Part of a small language model's weights.
Size: 14 layers, width 192, vocabulary 1521, 14.2M parameters.
Architecture: no biases in attention or MLP, tied embeddings.
Each number is 500 + 50 x the weight over its row's rms, rounded and kept within 0 to 999. Layers, rows and columns count from 0. Numbers have three digits each. The size before them is the row's rms in percent of the matrix's.

# layer 8 MLP down (transposed), 1536x192, rms 0.0876, rows 713-735, columns 96-191
104:539520550530539591524457463435461494496473481458447536530561408516493509466512453492496489558440508472524450453460454533555419488506504577490455493424573529472576525510461524513425378468439579479496630551490520375539482477520464548530492470548534438571474522505604499534482540548495574541
098:454464506505457510476482567443516519512491518551471475490520560522483361503393419515518524558427451534463464465450496601543538403531513461449444482477516543515550477471430617469506470445528515522495483496513414502549557560533575495542468433539452540484498488473448563527473571517460513500
094:461549462521583441474495517518444464445460516600537477563457489482524543521437536528535395529514511526487572540494533481446452488526446485620428482408453491482450548542465459457475471560416490478514592497497523450419530507540414465546494536603569466593512493573521410470568529485497478465
096:576391449517524500524438489547415581371469516460531528453519514527573599567547473555474546636435555481531519540544548422519571548557444505435474460539523442497520427420566453490474560515427509465509444471489522504477424471518376518502480436487374580563510460376500552493431458482577506592
107:540379573590460514548486518456431413517393437488455521615488482482491529524534516459485495459505453564483477462471541581452460444529583566506432531524539472522509498473501520472556505532565495452472478512437555515434553480544401581512523559443542531458470573510440473573510513410493374444
104:431519514610455552588503523468564455547514518498472598517429513465576525526424450526497611467424456480489414560389520665492458524562555577502450498494494472507612492562393518512453526383484533408419478496562466518497536502491528523349537515471495498501598462454499455570446612453556518459
089:518540500561585483483457443561527472555472523469559477576506487551520499477531545535380582519511568491402485490559515500496547492526473452531581451486471461479419575554543491506522433474490487595398522424603384479432520501534541550412403446499532482591498552545434477374470503488477439463
102:567532531445518410473591617521585509487542436493597458503470498555446477534460506627470469488651411470545496438535527493480510530471441519443527382524502480491531504494466533561482388457589594557420463511510535613509423506431586557438458459516511495565596476585508510549516575522529569535
105:583505388613484546501468418521407489508553496490497479446509551478593527464476387509577499540521460602432458559493497526535476429506452496523498488553484484552513481489501533465438496540342498469583464454478491462582424487499493619648416466552491562417542540509515543453509446468455419514
101:514530352531542487515510465489425496538515508508531475605528531559483492510468521515472504492521536462537484502570467435520503537478523519539491504458488425439517446526515463519460399527407536505423600497454489437461379510431478479527485512542479452539484500510489530476531461539461517539
103:545459476496499522588508528411485494488419465491452521469491481422433523465510517561451428611495531445417506491503571573414488389529459418514552606389598476505538493527431496516470561511534497487493536466414504610460544518473477527481460477603493438535415460458557454573526426479568491489
099:450474589419562584497494555574448576492525513453458476535511499553496530513427446610386449506565513499386517463526496510485506533459503577489510495495502497441502455449443451439513537397495514423439481524545550461458417509526573543608474536566476452552578520425439441503601398504477537465
101:440411535478456514487470593472477505477466512404499585432500437545496511455511456473472433533432450506493549412500472532502596479479476485511491489488537467531516527445531472478553590450538541454466460435610521564461432530470441458499544526468559549575527489523504543409436452438479498541
099:508499424497512453538476386496473492484505533526486551531456509432498518460516487509490490530510453395471521537479503475463538426463450548538510535642462469546561534450478377540488408512447426428470476450521619556578487489509463499408399533533532519567458564500618455396512558575425606542
097:453589427565454503512556529479552505554508371512428461583516474487514483473519516530456475471560540499484440487477512484498439519502490492451468482530570515517482535444573494553488402478513504571454490507546497559451496595441512566512541569526424591510454414484484458521518512577572567473
090:465459492551490513482573532569532529462455436454465494515552557515518507564359435575560554485624493481496493443578502419607529484522514501616514594537505558447484557496520496473479500458503518528461491472464446483461479527538580478584498542446479528480436462533500430601559468466588512397
099:500618519469455497538489396519416469493481491493593469461483484500460555417526385439503458580467513443445516461480442536529458508498438538480485501566521400502412495537470506569485546458473421617470486529605562441479424501485489448536517512494429488523517423523507519492457545538465521531
094:622458498550510533551512531514516602440415464501508512510574511564558441586469503532575530595455522450513461476429587507593509520596519456509491547568431445407504433494431454432479553482563544544540520496526602425459594530452457553534564533494417505481514516493525511485604521535510430487
099:510441474428476447517535549495531492420512488529467553545488453538467555490468478525409512520515515413563456507579410507544510533551485539531341595498462452477461385590530422502493527596454556431565530491558561467449505520516440460587489543388449481564512420479541496434549577628493577549
105:553541528485461492545545434532450512443450430452391540536498507539552478523439430599492467613535565530491550527544509495500519450446573584482441483504492472436448444516462559427634549456483520483479536421485532540519542546484483510433430461489477434554426474513450360571528557356524498491
092:459550493547400526542555465487550493502429510472528526435535524440561568531419425449433523480456534521339497532531584487508501458521568572459514544466397507500501438526451378514520475457464463563491471489553543471561442423538571419476538483464479418485524504552482559468611558501529453579
102:540495551457413527515559533497496463536442474451404579509457463508496453572507480503472492413487493563526618530582573550546537538491456528462538449425405481520556548491472520451467500517489595464619498497510431495540414533550519504391507502522538432489440401449586457438517446553481490585
098:425578571485454554511529491493445480561448475527534494444508524500476461492515475477489486461517625391499537451544479442415451471503513427562479475442635418568480545519554552503537486429447496414445509458447505471514378441532457531542471424444496484562586508532576568506508416581549434517
# layer 8 MLP gate, 1536x192, rms 0.0919, rows 714-736, columns 96-191
100:499540530533470495567434485589473498401520493478493597491518498550463594533559543495498517491492535527484497561471483515428524570485471529499415504551523488402409559507600550475574449510521515442580467554564432564538485474479426442440472546479443522519478513394520617548409500575531519592
095:536525553463531539440399572519555531555525505506437515543485522561510562483504501460496476486507458597515476501407349497521518488476498441585434415540452535515536558478485488533385412571531503507587613431467560501513591478475530390477446491379490462554531535474499477545509558569421554484
098:560545452438483510489508443480464435555479464500365483433433472473506417458520463492480469476577514471427499506579554513537577473530516445480498511481539463493529570525437510419517514378586492365439581440545578571519521517405523555472473517473564495477481480494487580531510522479458478513
106:424546505553432539442390433568445582493506489474558600554481458548561508507540555567496617474426478459483540458536487528483482555539507479481488552493569519482529555496551486524475495369544481475510515513492541476413426541486359479536446456470495439564481466524498551512517562519453541438
104:454467440474538490508519501446494543403522519429513483549465450597453399552464527455500568485499475446508586471619530562560529388556552488456412498451477497562466535450429478442516465537510528462486442527465537556430409583568452488418563422518459462406567459542519562448490531453512495586
089:441484572480494443553476550461466566563500583471472436494585532536550411552519453528450490534400526516479551479486501453482505456566485518459498511518531582501526514374512419456494513500508454499520533551474583487500528503412534522533556508457468534469445512436493528570490420449385580562
090:484481514588569471551458473475500421566483520507556537508582563461445490560553558437450551452431475520472523530615524472575518492501505440476496517555519546495603546482503475541448537459496518420596502463441495521480498428561356484515517467515536453543504441501468589494411528563565506460
099:468483402591471527374498408428581425455544561510427436484504530469399508539507449424497464464482465545512529478504488404457596517504551508464504534528483577504460440596475458521557460504536549527447515605510512444486567605482495538455597458468402481473507481577630518616421526547584504506
098:484452515602544487467413565592568501488355467608575448471474434594564387478578539517526570516506491443554487571418520521553509419551434475563543499556432477473468442496563443489516562503547445507475435545600514542608578459506445458498541507435421526463584471535487482492529471447555484420
102:528538525474604665524556518578482540453477508486457538448458523530409460518592427588454431508513516473435620575522535505494498489461543498399480540508481497437504474599531513552541509481507436454455621485450455524435529631525456462528534546515500437421429433496438471460535484554592474536
104:506457506474517455433519519497530615519547496541456510379510520540469485582587483487536511458494483453552572453488468498558477487481464452413558506438522553525551494520492524588547422504562586498543451480519488426586466407509505481494461538488464475511508464581513542489480480405447554517
103:603543505559543525508489554444519577546489509502466507465444563537558447549382515485489575521450475549486510432567411381526526475550552495480371496513497548578502465486483575537589550442615477520497520435522559504428490541545526489517483491489492416520531496544520494464422481518551477513
095:568479539437519657555476535535460465513544462523594504523453535425409502526549412490534507493543527517457413462499484377487439534478490515471492490450503523556499497555518516527505537475511426443552495446490566450425409491488524524454521560477479492479523459431380478514426453485418477522
098:450524449532506516530518481504494532501397508477468564512466541516533503411494477580477574496500566494480510571546548563500449422599518472457477376570505538565525524449618478544543543530567457562432441538517549374551485434503558505453540420438415471531477504477418504540493455478436514545
089:456526530451593508477447527432444520588434444461505465569555412494428567561465498461473471499544426499498495449592526479565549515573555467454549529434482464428481455424442468462526525449432394486489520498488519486477520444537563546563504520524492517569592439486428464513617550451446500448
105:483459373464469478422526504504482517611426483534480549497489394468551467579430553473588611522492498461552546483529511558519484496536556461485444585469485650577490570417562488498508484477657561557544502560572511478523534499539501550494469548434575391456499464504492438468509496443523479456
091:467536456478525586564477521493617532511575471454471514510426516583423402477506549516520487459561524575514521397511521587559482510436439518462536583422535480406475502568548503557418521573474572451512546478516570583529531504436519468504662488473586502379607493474476472522461440486530611493
101:544467479526526560513472448507510349489505470489466468445460465615585460499542553496498545467486583532505546488608485432525524488481394473488512487497508523486499506461500468523458421433558501597452535544475476577454442526463588480516516502517432485535481536428474537561451507593496536512
111:525542518532536566510433492501413525555505489497527581552514538624480453479473522562487479556506484568598532396593513510472533473436508477511405451484594549556448458540512500528465461448569473515529435397380528497542423487533465491374485381509540486475413500506463421445444498522519473403
098:435444483460492567463529588493603414519540498439516544395519424388545460490505455517429453468551484489445548469603456499482546514560489432554533512601467510587583419524417521493488435534526536488525502493538504495465540546543542464468502501440521464519544564451491487609541538460423482607
099:477553527493533524486528416517509480558481455470445479453433510515516459503633512410516412546446471507505478532605435514528465460522540505563593431546601443380485568532488486514515487530478558467557596593511513526445470534510531482463425453505508442543570427495527565525450495582452516479
093:541549471524502486542550469510475461604443545516508577415501371495443417524517406516496442403487591522451575523431429491510441501547428435498574547561470467468523483517520577405475524514486474433520494447510542529499493553540492463460408508501532463575500545445529589516545470493577431446
096:588388459518652558490526411507584556533558551616569447524475481506515409562498476538487523497457533482540555487458502461491512584575503519595412467535548491555496556458429519656555490509474533523464491524517541464458556491612548431501490503469529435455511548552540420505421519483569433444
# layer 8 MLP up, 1536x192, rms 0.0894, rows 714-735, columns 96-191
096:491601438500503457511475532552482593451477490529504524483428531510484660520534499502538539490468488497531389559474558431586521510458387508475473478571538565570448475513618453503417457491502509557515397437578477479511559455516479585491568579466537550584544452450478496523509517473460561449
093:529507475565483543553519433460473438587475492516459506439336463476478394536477535518580481490500498470409523533495510401507562487389444547488545480505545493470560497451510502601509483581465559495513542426498402411481523522515385532450441464499411438502539472507503458514473468471507553503
095:337562654481435526489542514472521544557513388476510487540505502442475580481513590581524472451497435586532575452392518515484526524541471506597477489494445627464476400528487429529491457511573535481480477502478473487454456520446530462430449557529542418436502528574421533436482483474494510435
106:443486514494463604615425475492479513539395521438520517515489559473618531598444527450548496501587410577502473485461527461440456532460405570604448523547571519474478534528535467496542480428444560546481592490484485460474574467448502452494528521510439518483483437524593538524553523594545626522
105:510442462449542498507519586580496446441492496528444470490426453552495433459461510512574498637487478492440507552493458582486507450505513447497405417543526427482484515519476446407492522399481558476614498493551508507492403424540572498530448533546539527536358530534472528520531441561549556520
089:530402527406466504522477487590503594503531479506397457547485469518536534544589518524583540570508524548525475490461519550452518432456486463481493416479507443455535501542509549350495468535538636399513430541487484562576416483524473503486506637461450492413527521484492499540443470461505446479
102:508484566568490427487479549473488502605515522494488494535549563466496520498429459511401567439512497515561548418590474492478473443508536545470449457582505440568571524392457524564466409460476483583496472539572438676532405419468440480569445504481601450552523515582441527481498525509566527516
101:528492528512551583507526484490369538564602566503491494562509507476510521474559456522487379512441439527485476550531441495450522484461485512509599525493557496471457470514386460536524472491496534485523585532484464474514505505443388530567471579556429495418513511488519504483519596548468458443
100:533480518522499581494514479506460494497578506382549499356443453581498469469502527474526541567471433529499508535474564519487442401382468582503465461487506522481412527603527506462497457440490491558459472435505499437521542511514564553537514519455493528477411465513446560532593386513487533561
104:568450474475486494617508485487550601575574561475497532498424543511530552530477555517539500501522532484464406540490496464545583521506511496525465553647457478484494446616561514456529537560532588569532552518529519554492463470606508511501452472498501554469576508487580412534504464504537509564
099:472464474560527507449460557552513470539501530510581544508564435491568450423480412581535542451615509441431522576484518484506479558510489548496502483571492523562523474467395456442585422441528536455429517541609512519487583584514555457537462509457475551473443517607392508537457502548597544433
101:511445434619566510580490461499463505547545527490488530539512449531615566511498500469554544499564504462565457554475446438486524401494579403495496487472475501596598465525409573477530565422491443599506523472504418539460526486558427498476405581576438455471539473596428513532574516567512499424
096:498510516519475539507488516499461476396515489540428550495504456453481531514469452477497463508542512522597471490522505525437558410605520440551497457534440470532516487445534516570480475523486528667497441565545505470538436510482514437591562454485504442549604563526441478494438525459464547450
096:495558581536520585550554473478388488532442466495427475458532474539586555462519510560469495522431396502534436520571551497489555521502560557544587525455475557536513433417491457583515561503511408450593569461534557425471521536463526481544471570457527481498516447510426542532471509445447530483
089:483515485532577506498463432414488572540487499514535518451464404530586548530577539443371511410469491531531537581463512467504531488470489490490553498479458461452517521471386521518492422484460488461500550571487394469440475494511498549493456500514386467464509488499519518471515503535358569520
102:396451520550528499450430519514486485531415543470547546466503435524532477535445527498574408482456408504468473553541510581539497563489479472535547556493520572517539585502448569414516562431541522440429494485507443459466417511422553578494495497461571492506538572472477502489481431493504450508
097:448513468624405427443498467589528592453470541433535497526533516406482497442491498558482396439483521422542441422419563474500517547499495532527482432543496539481514574470560588507548549424524486484484453630555513502518553471505490536495496497480475474455514455554448487482531403590472513410
099:511471552458530528586499556424562552509519507547501512605500439506488459519422504499511583543459517467396494482464584437495528586462521480503592542474496433505513404540403498455498559443492597517549501516546524444484564496499620509424470454516573483425414545482501536513537493536604469451
104:453426471553484419462426486514511494544489507532523523524568463471554466406522530446363454487490454488415477502469519484578440492443473455383476466527462460447433578518518501511544460576485537627418419498461565550436628529484470368453529410608460496428535441586499472542558449550576467438
095:538492469504519509460403467530482457527522503407471447587476571499461460539521506539487475424489566438493480561504553484478419502478520474539413563457528518574572440605551567535510534498455510449433444494536546595458662527515432533566372529485573532508494459465570474606601572380425488512
101:564547437493532509495528447559541539581490566559555502619439576513493525524508446523503479560463440506522449541375514559438429526519508466425513538449458512522400483530536525488479536483502563498553483484504469408538444350463403468462461409468466485471457509547513442490476494548490481554
100:524478428500522499487497497471501454491508479570507448580462539453437523566436622381513427590515490484360526527533514483520549547506408472529520550580430495395592575511538514547481509524550380547546523462481498543496519522483529467443489524585498472524403581429392454518465549504487472443